Weights of a small GPT-style language model, trained from scratch on English Wikipedia.
Size: width 512, 8 heads of 64.
Architecture: LayerNorm before each block, learned positions, tied embeddings, attention and MLP in parallel.
Training: a variant of Muon for these matrices, 887M tokens.
Each number is 128 + 24 x the weight over its row's rms, rounded and kept within 0 to 255. Layers, rows and columns count from 0. Numbers have three digits each. The size before them is the row's rms in percent of the matrix's.

# k: layer 3 attention key, 512x512, rms 0.077, rows 369-404, columns 256-319
# q: layer 3 attention query, 512x512, rms 0.0811, rows 370-405, columns 256-319
# v: layer 3 attention value, 512x512, rms 0.0702, rows 320-383, columns 256-319
# o: layer 3 attention output (transposed), 512x512, rms 0.0605, rows 320-383, columns 256-319
k369 096:118050110130169140095083125121175129095129128148162102134107172143099150158142130124127146114150131120097157088200140085154101166137107140106118087141123104114146104151128144121126087135130122
q370 096:141152122113083149132119137135086171179110158137129137134127163143131127184101095119146128130146107115106096130126125140113159140135096152136105163126165144123121124132134179109124121147149125
k370 092:141116168129164079141118094105113110110111104135176147131098094072174097115131057120134150159121128134159118106081113114116108135157125134118143112109130133137107136160166125155124135107127138
q371 092:130082146113088135149109131159150077148121136137127128125120126157139144141139132137135164156144100100119122133117131131127136113087124143120142100120112101087132137104123117127112203161167131
k371 094:098172144105147125142170125147139146124113131139162110135152114149171137152135149117123146143110118150129139151111149106115155157098086119115147124117150087126116119107070088130118117121157151
q372 093:126103127163099120108086138148150131116164140133165128159122112140176107127126129103121148133116108111104113119138142080087139164091140112121156127116106094097150096126067109102149148114076124
k372 095:112100105143144135156099104113111143113103083127132148105192120138077144146105148133091137104157135120124153108144146133137096118101148138123154119156150157150103095153140113135117184162143083
q373 093:189130162126119165111114130118121087100098160153079120122112111125099137138128116127121100144065113147105129136155129132132105134139123144129104129181144148169125120127135094106112104170110096
k373 092:105129130122113132121111104123154129095134118105103153211158128121099082129090119125161138145156151124128119132113112136166084136115104126122141110126149132105100157137135129113132112104137139
q374 095:083139118149116142075117101132105146132171086155131109151105144111104101162163089144184122142115117120076126118128145111107134141144141092085103130168161122141106132123154132157155144086126113
k374 095:126116135122139144108101112145100127148117109178108110153169126161094094162125178142139096119090130153143138136123109110109117131152114126116154172118149132154124158166150126112125137145142118
q375 094:131117176174131122151180121125140086133168143152115100153128165160142107146141140115137139127114148138148180145101152148174104132107133128163100146106075142164148102159145123142106126116109120
k375 096:123091120107137164131071144151162159143144163105120129127104113124107109139160130165132127106100116124173139159134152163141126122111141109132135136160123122136088084167110123140115152099173117
q376 094:141134141140159152144092121091069154173084152134119159122142142104172126125102091114126078137125151123087131134120097141101106103148161124148113085136093154135116161146127165104102117151098075
k376 090:134131138128097138117168099133107177084136158122064092138126138111095073116104138107090117159150112154150138115130186127128088120166091106122121139134088164136139149124130125122072130133168157
q377 091:099138145151152122143075111109167097140140162122139134131115121143134137119111133124093106161132123125143167112175119145109134113137128121141144088132106145172133137081172145115132165127131137
k377 091:117071099113124132103127142169152168104090137111121126111125164122152126157156097119154168150139103112155125136100101140112099148118155147092124096126187147131115121148109107151108122096114114
q378 093:143137106135140169139140135150162126103145139123113140113161169134150116083116102135086158113152176102140149137169123127158121108181150158132127116107133154155132103124097167132150127140104110
k378 091:119150118132134178123125147110115154115132142137128114131125145091147119125147130103175152151132094130131120127074152147128134133113121093092073123126129181135151178122123125159110109148169133
q379 093:132157162151164128154137129127100126119160169156107143134112142126129137086141161123110133111123126170108096140156092129105128173148052123104115134148137117158133124134078148122140149154147155
k379 089:125126091110174146116119069123152119141102136111147124143124117077110092144130137099107168170163119112161159160131153169136116153112152129129136202110106148112130102133120160121104142125148112
q380 093:165148113149093104156127129107107097146115115124170146132117134100106096140129156144118140110110137128172113134119141133117130089124123132134133140175170142082145096108125119150109098121096092
k380 082:139145188117130118113119125068133155124159120117146078124157089140155150135096118139155126133151117180128171124096103120133115123156110113138117153163124104092117152158105100146121145105127122
q381 102:104092122141152111147122141110123096095112072111168103065100134113150112144135153117099145134161137169134111139151126109095179124122128095108157150119132153162114144131158117123117107130152145
k381 095:136187129097084156169168117111122167184135161143113115123120142130142079170113143087153169192106158162094139128091139127157125145084165142136131125130123123099133101155134133103172100130134112
q382 094:142137110091152156114131155163143144103153110119134105059115127130116150123164134103128181149101169140104130114144145170119156137096147128128146051110147121170101090103142127165171134118160113
k382 092:144113125123152120132153141146137099139138130141092131145173127104116098107122176160130147114114087084111151166183146145099110094103135093097114150100148120094142133119134161089117115118149123
q383 096:111160148107103109136123086143121094092109113104141134145096140151087117154139169145144158110113135161122107098099062124148153168133121096158122142123096088149160083134129134124152156154110162
k383 090:105107132125091148112128096105149120122146140155122172128113155125131115148126134150107129183089128165159134179171155117132120146123134127107135143079140119097092129125114098140105155107156144
v320 096:109132146139142091183120093118124121134181134081105110114126125114137095167142167150126122089129151115119143155144098115116145111120135113168146134114097153110149120159144166141105155119108110
o320 097:162114120129098099114096157136132124141107092106122125126114109080139133138125108116090115155155134141173148172129151186134150140168081159103126112138156157089108153122134121127152081115106165
v321 096:120095124121142194165141131146081126144116130094133135130136147132099128138154126147142136130114106153149124120117150124114154109153114117134105110059087109136125162132104155094154168150126176
o321 099:135145113136090107101117110132130092098104151120140109144118143104151115106145124131152173147139161117137157130122130116134161117141164137123162111152134148141101084107134106136117106096119142
v322 098:084142120129135155123123186144123147141113141145132136101128109123110136113163141175090099126137158150117136124091149129105095131125141089093106122180133153145085121047146141138152115161079119
o322 105:119148142145140146112135106114121140136146154094140138133127131096120124122080145105120177148110091128168100139127085165128179126098130162150141136098128099133107107149144106137131149108148114
v323 097:178076135101103151111160139083135122132109192155091082137094163117161108135089138144133120133073159139149116094131126145117149142116128131179111128120107119095130108131131071151137132146165143
o323 097:090124119119154125132119145093112087118134132101123111086099184111146176123119122117124157122171130142128141143130109144118102124137145179133115107105132119156151137119121146129126118117139129
v324 100:136144133149075134132140133135112143143157114100133152117108127111151095116180130103102162089146090116159108161101148124125140144079119112141107109119135134121117124134084157149106098109127162
o324 098:119162102146079117141088139144136125089101139114141127107134191100164152108086110100135137131103103155124150163139118140115130106149149140154103131085122130116125107127133071105176137128124136
v325 102:114137126106119116153088134123167165114115075144087145144141109098108160137102165117135126122113176143106132134202153120124160113085083143118106132099070073129165123106112126166116124109129121
o325 101:135145136136127132115133136181123115127152151137157119100128122135103093137140095123148147154133137151135137128122102182118103138142162108156129169173143110102169142128143118111154095124103149
v326 091:111122128159095104107098106118170091129111121118162109102114128138133144113126098113071094119130155114112123098117151143129177121119130147150142128108139156086108139112110141145102150099103132
o326 095:137150124120176115145174144133142138125123135150132103150107159130141142127116146185118114121114106163096144120136136116123132140133177125130142133179154136122114172138129118131098133118153117
v327 098:145164119087119101107121157065111099131111107152091142102130093140127086114119122088104136092119123054115100134140126115115128151139131148124125111169110132099157140170131160124138143112100119
o327 101:120084128106138137109115097179111106096160154139182110131138137153138126097132112149142158147142162158112124153151111095123150131146128099131163183082169150158134130111146122131118154125143111
v328 100:122138147132104095144098133139157108136111112154098107135172150148109099130129148121102128103118072159064192107142176165125138120108148115119135092139166145125097081101094120112152091097107104
o328 105:144151142108149115089147131113141107120154103096131144138125145104146150079096098138089101128111156149161118175102157115119116152197083130127095148148116142105124144116147107161114171116120137
v329 101:121121135091156151143094128150099138122135128141142165142143164136111095125129141134090142073143120122161116117121150115148122102116144160121145179113131110094128128102160164156106118152115140
o329 105:109146147144115156115130123099122101167107141168093131131108137122117118116107142154137134167172141164094137104120096133150132135130128115188138147137161157123123159164104091100114121145118111
v330 104:084094166089116122150099071107150129094153164139103128122106080107119154138122096149155152172138132163114080124103119138097150145159135127122129137140102141138150112140135099154097114086097105
o330 103:141131133140083170125148184138136144121119116150128126109146153143125120154160204100126140111140128101122106142139129131159118155129114149162162139097144105171143140123105147109162164163131103
v331 103:116090123115139120119089114129133092144099159107114147134133112151120127100109130081177088134115160112121131113128080158091091153099139143142153103155127141116139183134141129153094108129150079
o331 101:139111118133139137157115150158077164123176093122143113120132132112112134172114132161154172073111085126128143120113177103141165132146119103149113140108122112111114102156132140059176154115138131
v332 099:135142141130178119126150151134133125120161131174106109130143124156172125150169136133100087121144112151167156126094097147146140132130120133133123133147182098109092094142146118095178168138145126
o332 100:144123090120155118106114102093150121140158114116117154147123153097118162103128132143137083169155123085125143090123176101105161105190118137096142102103133136180139147126139166156059131106144135
v333 102:132118126118143132117151155230120143125097150128122143108138151153154128134158131102125113122088070179141122158139141119104136141133109112096131141121151114120114123157151142148130145139151120
o333 103:150118145118091144119091092100122107152177093133103124168130137115124150151104133102149117139170159101131152103141155127107133130134160132162095148109153132156120157104092118127130141150103144
v334 098:095133114111106152104128109123112142155106117118173068094127133166126085150123163153127102089129114150099105149100133108112160146127118155149148117118145116135138136132111117183133101147137148
o334 099:152178119135130139109112115113119112085135162091075126117143157102139128125154153163129128128169132163147145112139097129138123123151118138137141116133123104121162169133102097117166134066163123
v335 099:134130125203140113123165114132136176144158156085123175082127123140120133165125135156088098109112120142135134101130089141143085113114146183134139127131111098126123156132166142160145141116149050
o335 101:168119119110108110142081157135140110106115086132154154121148152174127095120101147121121204154158151104115164148152135121118155112103094084118137152122108140120129084118105131094117124157121155
v336 098:135123078111139113149152124157089146125165110149173117122155126100135148133132109118105107114105146115142131115169085147099124113109147167138154126119110108131156147136070100163139134115136146
o336 105:140115180127172077107128108157152139110148163090131149152086129117171165154131121123119140117150140105164114124130175131147124157111086106104141133139122119108109140183141157146087099160202151
v337 096:146122178121148105137153157152113094120117086164158101125112113118136104137103121141147111107137141132160132107137144094158150147099090143127123139096077137097154124161145155133107156110144136
o337 100:073114112155144155127131143146118151167161149094112171116112103171123118098147132140114122103088129170108116153102142143159088118097115116143077120157167117123117113116161120145140086106113121
v338 100:094112137141088117127157154133127166129138145127161078122139128097111088120155107104152125073112118112134079110108147172148165146168113115158101148096127153083160120108125098141132114163131079
o338 099:175158115111154155136139068123123161118115114112136101136148122145120123120115148160128099143116146174133122143128132139084116080099134135107106129170136088155102114167133181126121118130106141
v339 099:137164135158134098139132171112116129164119138153109153110100104134123127135165127148142150138126168151134065115110159146126151092128148102134105102106083125110158113136129112099096126114154123
o339 105:059168126106098121131132102146189116125161105122190138111129135121171144090102116137133112154119099133164126148142154097106109173100120181111172143148164122125126124146122119165142130129120128
v340 099:088113124125115114133162120164104169131122130104071136104128103127140125141081120116145154122108150112180147139119153127137156138125106136139150126107083109125091145127127141115090140097104107
o340 107:156113133115141104140112169102089093123138154140175116190102158126131107132132151114186145143159109136071117146145080126120100133116145112092110141098180177104141128151151107134131133128132136
v341 097:136093160127120151145140108096144125126120111110128138134139106108111177107113132123126128071144129184145127151089119127142164152095107154093114088155136105106134120107170080127138159123154090
o341 098:143124101163104135122135133137108117106095131147149101110099166164093105137118132128147133171121109168133097114162083095129103163147113163129153139095093134119133092115153143119150122144111127
v342 099:151130134141141162190132152118166102079089073104128159116160150128162161121106131126087084111101142123098087144132145132117165149055129126138099100137098141103159141091126134104149151086116134
o342 101:161117146135155131061116155139128143180154201165126100135103125115121088139109116101111080117155116124177136076106110104125147123210100140165094149133133166146170137163163178109138098172115106
v343 100:130119114159201113120130131095107119106114153123174152117118119122112117108124137096087127129130143141144151121125159156183170116153120132097132109084131136159127114155102141179113127126174133
o343 101:121142122127121095151133166136142175117121104136133101132134153142119105159150115088184115132118080071089136107105138117113129113108152106156132115153107133104118089109113096098168135095105145
v344 103:116119099101102176085110116135101096122125123127082134114104118139128112150148092123122125105122118115150103155148144108079154108086164186098142134148136151120157177153125154137182121135138148
o344 102:137126134158093133121114138136155141140117109135166156112141101109118126122128113123124102123129137160118135073152113133159125112128116104157203124139163158128111129117145127140117154130119115
v345 101:101131147111096115159106109144135116066101148131175158078176089169125158135132151099151154139120147145079140138112166132132110171135111099106127100143141166117142140131082126140158153077116120
o345 106:154135147133113142087145141144096140133110110099109098132097161139102136111145092107165076133129112095135111110111129122133113086134145131171115135142133122178106127127151146108122096125134150
v346 089:120098135148155130188133137113149138136139167132159134146137133104128124090080153131065090124126153116128112090155124115160135142146130101123151141124101103137136146113178137152145129133147098
o346 094:109157151115141098121139163125112134123151124116098131107117127095117103151170108132105139177086109114153159138124136148105106123128159154075147150120141111111109097130143115145111107119117091
v347 102:103124148163118135133139129122116121147108131132106119156126097106105121123135101126131150131141091119120143122127134134134119130130092119093150143191129150112092146164110134130107107098103097
o347 102:130115147062102147103103106174116127132120107148152103107112134182135131151114122150136096092093162110166113117054123164144157122127145136177092120070122132123119136137164107146094145145119114
v348 107:128137160120106122129082124125151166109106074136114104137123124101139098128091103143105126145147150132169165147080125096105164166114133117157104137148153150171146131111087122135125105102127158
o348 106:131112082131136120130110114134105166145127165130138118130149151141123138113165158123116133115140137074140101124137134141126090122149077104116121150119083125109120156111150109116168119131161126
v349 101:126193153200090169143083125152161117138126160125135088153130124147108103116142113136165132134144111169088126103133124117147164092143129134128087134128134094166135123092144101146170148150187077
o349 102:093095109148094101108138102122141106123111087145116131105108169141097125125148128122136176113152138160128145155103127156108124143102114147122146111109149116120126141120098143096127178128086125
v350 097:114125146095123127089148162113135078127120141121095110126139127123135098113089120112141132075147133154107129112135116111085140103149140144136147139131128108135118128110135123128164098096151148
o350 099:125132122135125115155098122163140140160109149137150147115118157101154155126158089142165167162060134128103132165147145127136133134153124124123120108167134131105131091150112127092109151144137129
v351 101:120112142135142088108135137136135118125117115133102126119157102136101148135170169104112183150148121135118089131094131064150137112111120149186141127149114119151126157111074102154105154101149142
o351 101:093130139132150126115105142130116132128170126163134130115116167137136086097123108131122130120130115080123158117140136124118137168154136122118112126140128167115141092124134156132154094127136128
v352 100:138104151173114157105092155164118089116124153133126119118102088100110131155124130105125126149108106175150097114134153171183107133157138131153135095109115162121117132089100132145160146140112107
o352 104:121152175096133136144143116078147154126137119079136157112145162135134115094136091112151159080182147099140131111103108169117141129136178124107109123116100124100144150135125144169150089147132148
v353 104:141089141152157145120127123105106119129147170123081108135080127149136143100127117149073132080120129125101069156129150094138114099115143133115166094107150160125133171118105097126106116134166131
o353 109:116123098136093119141108155125113117154089156173139127132115158115136130113138133102133191133137119139173140116146157139077157130126164105158120137137131122106134115158113114080169121111121081
v354 096:094129125105164143109111154104137100119164094088133105102104120120109136153062087154106108064117155088093100122150131152139159140136101119167152151138097120138168115121137071129113155155129128
o354 097:116141131142101121129092110132105171173092149122131081112178127123154105144123158109155148181119142151165170089080131143113122130113143149135143131159106152173146140145110146109160082108110106
v355 102:145134156156177116121147115104108140168115138128156085105118081170162106092141092164148110088153105159148126115058146130172114136168145140113147164125142132095102154109116114171130123117135110
o355 103:113129087130119125156137172111139133044113129116110123146140161112122109141104139151136153130077122142129111174146114115088116127108121176129155133157120116136135088132166169149149110098096108
v356 097:128134118118121143119128104133137088118146128131088130114120151106125110079146176139117180107138086155138162121128094130123147117076118158149127105177165116157130106141113137094075115143109130
o356 100:163195148107152130106141122098129154143141102121104112112174155137156138154112123132124121128124155148087089104130118140155086149234160117101154099102138124101105173135124127121186169135134116
v357 104:155154157104152149173122141170124124127110106148141149137143138109100159150128143133079125088134107116131110129138118118162165125164160162165086105120153120113126120120161141099118149126183121
o357 108:108114070169102136119158129070137156142102155129116109125137098115174083112130117116122169186112127105147097155151134120086120116124109094113129146140126162142133099135096105124135101102110115
v358 093:122114088124106111115103114130135084123107142171098146141146174146114139133120116103152122124106126182119142140154093134152122147155091123113112125152117157116117158160149122074093126154171116
o358 099:098113096141152133143160138140109165121145115113160118102114125155125131133148102097155142122145125105133141108124153125122099156120138126157075152132126142104100111109127151126188128108080123
v359 109:115152105133138186136091128133124151203121123098121145108145110144160131132162144139104121134135171150108125144132108135106135146138088145155138142139138147172160166140128142171165143159117076
o359 107:129094133144126108175158127091127131057146138138130134131112110132104114086132133160156137106139103117151160109131092146101136102132143087104125114128154127124152102141111086082131123133141167
v360 103:104128147121139118100147150131074118066142109146164150147135145122155121120062108047127152158153173103133129128117107134110127117140152122061104123121138148099128165107147126158120125125113173
o360 106:133168123101099125143126133145159153151113138165101116109103137123088090132119142169121105126098146168129100129136103104131135101101143137174143107154138128173097083143132155117117131104142119
v361 100:096142164111130103161109126096105138123122147171116138126149122108125140155120127141125171133144146119110159135134160143112109137160174121138135150166097135123132118088105138111145133096126156
o361 099:163134080124130151080123117168134134109152116115130106107126098182144144083177124088114090117146065150144130165146116153155126127114125120125139103080109122144128132116183098187112087139126145
v362 099:090135172148110162114150115155137113133130175098159142149103135113171132138126130112132155087150102130150078102126141116153106108094096144093160143131126108132128133084065134160100142177097126
o362 102:130127107121122144143160144133127118100095105123096127068145169103129118144106147121132071173096134137132170119129121114104159124161169133205064117142137141096110082132110074157134097096124108
v363 106:153155142076123142116129140111112145171163084133095134144143088150094114140152150106115146129156121131136096140145137130162136110132137135123117152117116143108119142096122124091152158189169139
o363 102:108131163162086121130136147139129108111067138168147145154152114154126146111170132109165119132083115142147133105091140131164103135091188117132119128123126103185130140145137111129100141107092144
v364 100:126136145163121185144118123139114129161134137138112157124109150154151159131133148127128141179137132122138103158107118167121092123104157163112126111085100171145135118096100137056093111130107124
o364 106:146100145094100113110128135173122098152155093113119129099140147124123089131132137117132086128120104167126108136130132158097187098148139126123074146138159117155136132170154123178150142104131096
v365 099:155124145121119150142132134158116088125124123166124177144131152137141124113137132132148119165151094129127105130093114139125108158102105130150137142137091101116151122135131148123110121109142101
o365 098:115122140129148100163132118090142121188159133154118111121153121124108125137118094122111117084151155102139099117100107092119098140155166106091145120082122128124127146078152128104140141094139126
v366 094:128156198153124088140094095140129119112127097051117124117107125151127081113133104128132111124145145152117136133096144106118107102091112153182143157096159130133153139138154149088141106149145067
o366 096:133131104123122153151151152088162136108114117154095126101142138092124112108118138111116099104121143103144091152123111099148096148170163101103180108130128088115134125112149138160148108132119104
v367 096:150099124141158123144151171098135128130111093147146136129149079143108136162127144141127120123145174109118102137165122123133113111157110116135178166103122114107087120160130114117142142131165137
o367 096:114158150163071111098148092160166124136126148117103142135132118103157123124133152121121121150093123145164126119133131099094153151116137141125135140145131128137138118101126142077118123110178134
v368 096:135138124096129112142118158156085123153100082145133105068134137092123114099108168119162106110083104160164117125111120112112135083123131129140108143090176104138167076155129132120165129131144155
o368 098:127116109182127136137102127117080125107137130109128122141145122134127139136146076100091160140114130101083108126150134110135117166158137092110132096181125139122106172113121111138092106163112124
v369 103:114095139137059137162157081099132081105079164084187133135108121114151158149130124118163087115124131102142127098146130123122100109140118129133127127120155125099151141140155071088170148116156127
o369 103:160134132086157143119129181162125149155125123153127163122121129128130140118149122145085155129129118100089141119134117116111164119130121130097113107122112116148119102149161127140087176101169127
v370 098:168176088149135121096111095148076136157121097168130096134120114127134145133147108153116144140111103116099137110119133101131121131134123124145095148132097124128108116110060079095092152096156136
o370 099:117153113115162130101157156153170126133161129068092135108131122160162127128122138102131106141151114120149132111118121168131099128149129094104108091120175120125138115139155137154159125132130124
v371 099:129153108153166150167150134117155090110118145087120110120108173123162117111135109139157098130119117133166118121100143168166144177119120084148137125129121122138139104138110126089140112120103109
o371 103:159145106131151140172149157081135135130131153132142113165160118081078127125122148108121072096138140144088152100144158075086088107152137166114109162115116151155140130124095120159126122138123088
v372 105:137128160108121130119139148134147106100105125131124098137114107132112173157142131142143085142135157102162114162107163108125125120091089115156116145079079108117129119094134093131097137149125101
o372 104:119132155125114127126108116153118130161157135088135142131134108100142129117127153154124082142077087151103094081106093128150113133125178133097119128124178110124132112144141117158107117120108127
v373 096:176140120123138114148105120133090138095127172105088130107139131112117104140119126089147147155157147117177113143114128137153117115108132145130152125103130133118124132127148110088119125142157086
o373 101:135110135118131141163197155098130145133145088124147079105141127110122148143124143161130118102142109121121111072139120086161154148115130105110093093119137151124130122133149176147122115088095119
v374 102:137129131138132106176101151053170094117126119128159159120158125135165130143150149106121134120154129181118176155135144130104109125101096150155116121143160100098113127078117102147133146104115150
o374 104:141121125127094139100122102158154134131141124150067103163187164124133128098153105115138070120118090133128128062120169140109119145149125135144138091112115166123159141162148111101136099126185142
v375 099:103142139129152103093164140108126123091093108105155141111096137118121083192124105147129117142112134107175108098143154119128172122083134150103136120151116124140134142093120098099146130134158136
o375 104:166109130114129119104125115122125120149127128110127106137140147154142160112123128164116126111103180182094126139140147141117126170130154115147108120127124105124110121152084153117161123106124109
v376 093:148096120126167122117159103131109133185160103098175175112138152133150137155127127168126144106148098152142076094128137104112127127124101128111129123128090154169163141112081123114112132141149140
o376 097:117168116132134119112128118130145124104118122140131112163109130110102124132179138100140097147146149141137128134149126119143124130053099123160158099103118157090121143090162104121134066111135156
v377 105:155126163090124132150137129083127138159119126160161129152128128104088137077149126090177166135118099171105106142106143171157134114133097115145111153130131120103087154155157134125137139147102094
o377 108:094176101109129177111133117127145106114154118115103096103126102107147110127102085141097083130130136094138162124099124136099119140093190164114136062135126183141126110145132117143112139115145110
v378 103:135122143116144150085107111142111152158115128132081074105104127144116126118171143128082127144148142172101128146071149121128151130105104148096115127129130129137142124130146130127121088128152100
o378 101:075151101169104134136126177127137137071149124128132149164162130095112084088124172134138112120129121143171113084149122142101143149156137108143135162126100149115104166130112095126134122093109145
v379 104:120147165148103189121128138145114126161115150136137110147115148120101160154124104123153141109134115114162087096122115121109122159163146070137129125121141113171159132154152161126101114120160168
o379 108:158106085132128148161159129108123120108123121116105118134135085123134153098126116119079148144135099110110145129154101124115094100083088158099108128139157170131105102105092094136133168111119088
v380 095:178184123135089114134170132157101151085135101149132144162156134154133153109115135191142181119181129132141119153117104169117137118145129104118099113125092115113111161131117186115145098134182144
o380 098:078144124154115181141109149129159157160126126089113114134153111120125119145148102121133139107119127114120102063097132125124120145112114158138105144116148177161131125068138096177104112100137150
v381 099:145137118161125135128106145093135130112168122139146103097137155103102150103132148167133102108146100124109125119168119133140158106126162141094110118109159116111144108141138090098122109154100115
o381 101:118143100111134138083135109168129150131112122132162153160104122173123108167138123124153122149121110145141117142138130154102124138139108116139164155171171142125114140114131171120126142114143155
v382 100:122088096140118096177137169106131183153100159126150126127109149099156154097139128131152099162109141131114124150161128147130167118166133204164109115171141148135139086120119134137109138077144100
o382 103:144140139097111126144095082123135101098127105122119151190168111163170112123117121140153131120110149153128116094160104146121094142098137147105128130091110097166102198153088117111137138150146135
v383 107:128146131112124085154109127106138157145139130118122111113097118145129123094101118123150083152124125110164121169135107117128128133172128109124159118176132134137165128143125120104139059138054094
o383 108:136123118141182153125096158164146142172130102158125154113171140146144109137143167140131125115110113162146094138170146128112113143131147084103110101086104112116084104100136112162125139110178120
q384 107:098119138147100134094184129087112124122122183129107142120145121114126140103130111128149129133097110150152149103134113120152133149118101049104136134143143110136152123149128093124137102141089127
k384 105:114105113142144107101144115116110137150150177144148159169142114114132113123134112146156137158120115128169114156128125132124113112151149107109162144125131130126139090167130139076130075156158111
q385 106:146142157121093148120158111150116142121101129146132154184130172144141125141152154150097130167152116102112146122171159147100133099114100125125179151141133151117114117097137148157127145114131122
k385 107:127144144132108172107145106144142151137108111114137133120119158147142167109119080135068130147126142126127109147129135132124145112093131138094119162146120126139114095124132127133128174131128122
q386 102:144115117137103143103151140158090094145162143085137097135136164147148121165061083102139135120141116090120115115100122139131161111127128104145134111128113079122168113139142158151127125100126058
k386 103:129153159169168092158108123095156158151193144131111120091142126111094087108071159141162123149109083154134139121138122106112135159134144133142096156119096096111122088160104116135114141109121128
q387 103:107099099139093169135105093128117124101115177108096135177116132090110162135121059160113131121111150109105154164117124113110119124115144155107158106139113149107120116163102155087104143146106130
k387 104:163114143125082188098110098094141116144123099113078095157180102107164141135102126115127141113114113140178158140096130112124133170112140146139153108140115117103102142148083085108142104149093156
q388 103:108123088171109140120118156141173103062113148125098109087133085109129152182115141104108173173121128127142183124137156091068142139126152136145101159133088128121121130155114111103105108109097119
k388 101:125136080141168123157151180129106146100111168120142110118134142047105126175154119122143150130128152142119122127127165145141113186095116119097129110140106104146102105123124052113123113128147143
q389 101:099112134111100097143135098119120098142105098103137150138127093089119112123171131098152141066110121147124116101140128097085122143171137151117089156138111093120126153169125127141126097114125107
k389 107:135081152139156109138138107088085088143122144135125159084149121148123115115116121136126127122133117144120121121132082151155105152136158129115113137125095123148114146143132121143133116126096157
q390 112:150096125103147132131135131169144169122126111074118105092123072123137126125149117140110142126153130150122149140175177156147111093110122112135128167139142116122105100119138163063089133097146110
k390 110:088141120099118179165160141108135199109142113111102127164144080138126163119108165125172114124140097125154150138129128164142146123109131115156124122129103098204122120109094106090169112094106134
q391 102:126131179101152176131150099120153133111130134095136121153113137117151127110135097136155142125147151169154111134129153104105170131117160112163143154157139121135117158128147177143142164154163131
k391 105:139136112150131135153173091114159124116131143106108127140146113110175141084091125139070168127149142156191128162143128173127163132134147159182134149144116105137103107095109146110147133109151156
q392 106:120123093139128156141108163127069091154128099136234125156129192122135131162149112143156130144084125109145144185138154100151161154087141132116111144106093120140169118151134119102105172135151140
k392 108:140129121158098137104078147114121137173138060158160146139131129148097134198144090142134170126140162145090122165149109093159152146170169142134171179113123128131128078111130144159109147156158124
q393 105:128118085130138165130120122137114106102143133163132082102142130116148124114115113115124144114115120072168108110180135097119133152141130137107129137132080117166116133144123159112143123154156185
k393 105:152106107124119140119138111134140114106109148145122099107109139135133134092102127127101148085112130076114145118143112134145140156153062140120158124073112111153154140122159118127118148076132104
q394 105:110147111172131117068111133169156114123155132125121132172108101125148124113163109125157139146119120118156099131101142149146123148131154140148144139153110108176144196131153118118141106158141123
k394 102:096128151129132127118138114126151142134106162110119143090127126104142164100134102113129118136118122130156149120128131126138128103114122135163096132120129120162119131092156154108110095104139124
q395 108:143140122098128135153118157146105078099109111149120138098119173146143142137151129109112077137095146119145141073144139134150126082109095109109115160108080144081110163126141144116185082153097131
k395 112:179184108098140156109130163172167120110136118127132152126149136117131147162169119133122065145108099134097127144157143158172137106140166130102131119107072094102132142120115137155133121090103184
q396 108:103116140128134113121148117125097169150122167166149127141147139108060123131144107087120153111159114142149145076085117151119140084149163151109109144091124065136160100148129119142108143130130126
k396 107:124082153107129114154132162152121132136152116121146135145101103106116068151114113097115131121119121081144170121120126161123118085129124159106047129120135124135168094136181121157118161150119060
q397 106:122147113115141146122090122109156120095199108101131120117104113111136107210146153127123148128183091094129106136133163092177129108175118179139108124132154111152126109158126125116120130093135097
k397 107:170101141123181136151169170165132133098155177121108145136107111109081151160160130148118156142140094161144159114125107137113152086109122148141131148129154128132073099135162155105128129105133098
q398 107:182142172125136099113142119144136168100184141131098129148089107166097182095105159122166101151136142137135122125085093147131135150136118119185108085146129071104078139179095111129181119151125100
k398 108:130119166195138116074130158188142155100152125108112172112142142187144120152075120098147106115118130121163122107123116169142156101058134104130145133166163119102130151135117087071127131134091132
q399 104:142125122086151070139129130133142163115150153102141160157088156143112095153125126149116112137094095081173098147096110136124105130173160180104166134142136151111143159146138143107100087171133158
k399 101:169141117085176145113128123143119141128149125111135153106131142188119103104144112096105161083163106125171109155101117127145139116139125110105115131146128159102137106126156155135123140136190149
q400 106:121113140117161120129130139139142112088147139118175114153150107130112173118133080158136092168115124148120116095142133186129163139187124105120114140110123121106168062129126193172109162114195122
k400 110:113157104121114145150118154110133173097135107137132103133145122132122111103111151122104103129123162141108162077101086141115120136140115139107110106083134160148099159068188158112132128133114090
q401 101:127123150160093103142100141140138102124163135152137124113108145186137137161090138102081090126131153114125145106109133159160158152176117091114143100141161099133142109116113150084168143120139111
k401 106:176108168114113141149114130168150102151121110162155129092085110152138153154121116121153120106153118097170143117156112144130137154121134129112133103157127153145105117107107150137140137135131150
q402 110:132129081111173112145145141088101099090131099105149145130107188164154146117129175143146197090136172127136165185112168119187127133140141120116099172141122109128181145097087096098114149163133161
k402 106:129131155164093088152152187145189102075129102142143108099117124139173153119114158140136139113118133148077086154122125099130112137077144141167155135134135135146147131111128091163119124123149132
q403 108:161121154119155112128129096092152146129118127136152105102176178126117133127095126074110121111113118132149102124092152147129137121124123127148088171140094112151123133096123140099154117125116116
k403 104:114143177131100112133099142148125152130108113103132081141138127138148117139144093145120108117106121162151101113099179113120119127163095094146128146171166115104133148155121171148139118112162102
q404 102:145124105135094127102115148143121105099131052122145112118121102118170132142142115112123134159169109173103158156126129134096145120090117120129180160085121135139150174131105142114183123148166146
k404 102:165108129149110140156173151103115146091113118164149107138098119098124115115147143115108122093126139116127157133143106110126138082118126094130128149090123140144109119087118106104186107095126125
q405 102:144137114127118146108116099130096133129148131164086136148145175136137123150101125107173136117119131137126122137079087115111165100115174123119136124129094126150126150131163103143132158171140120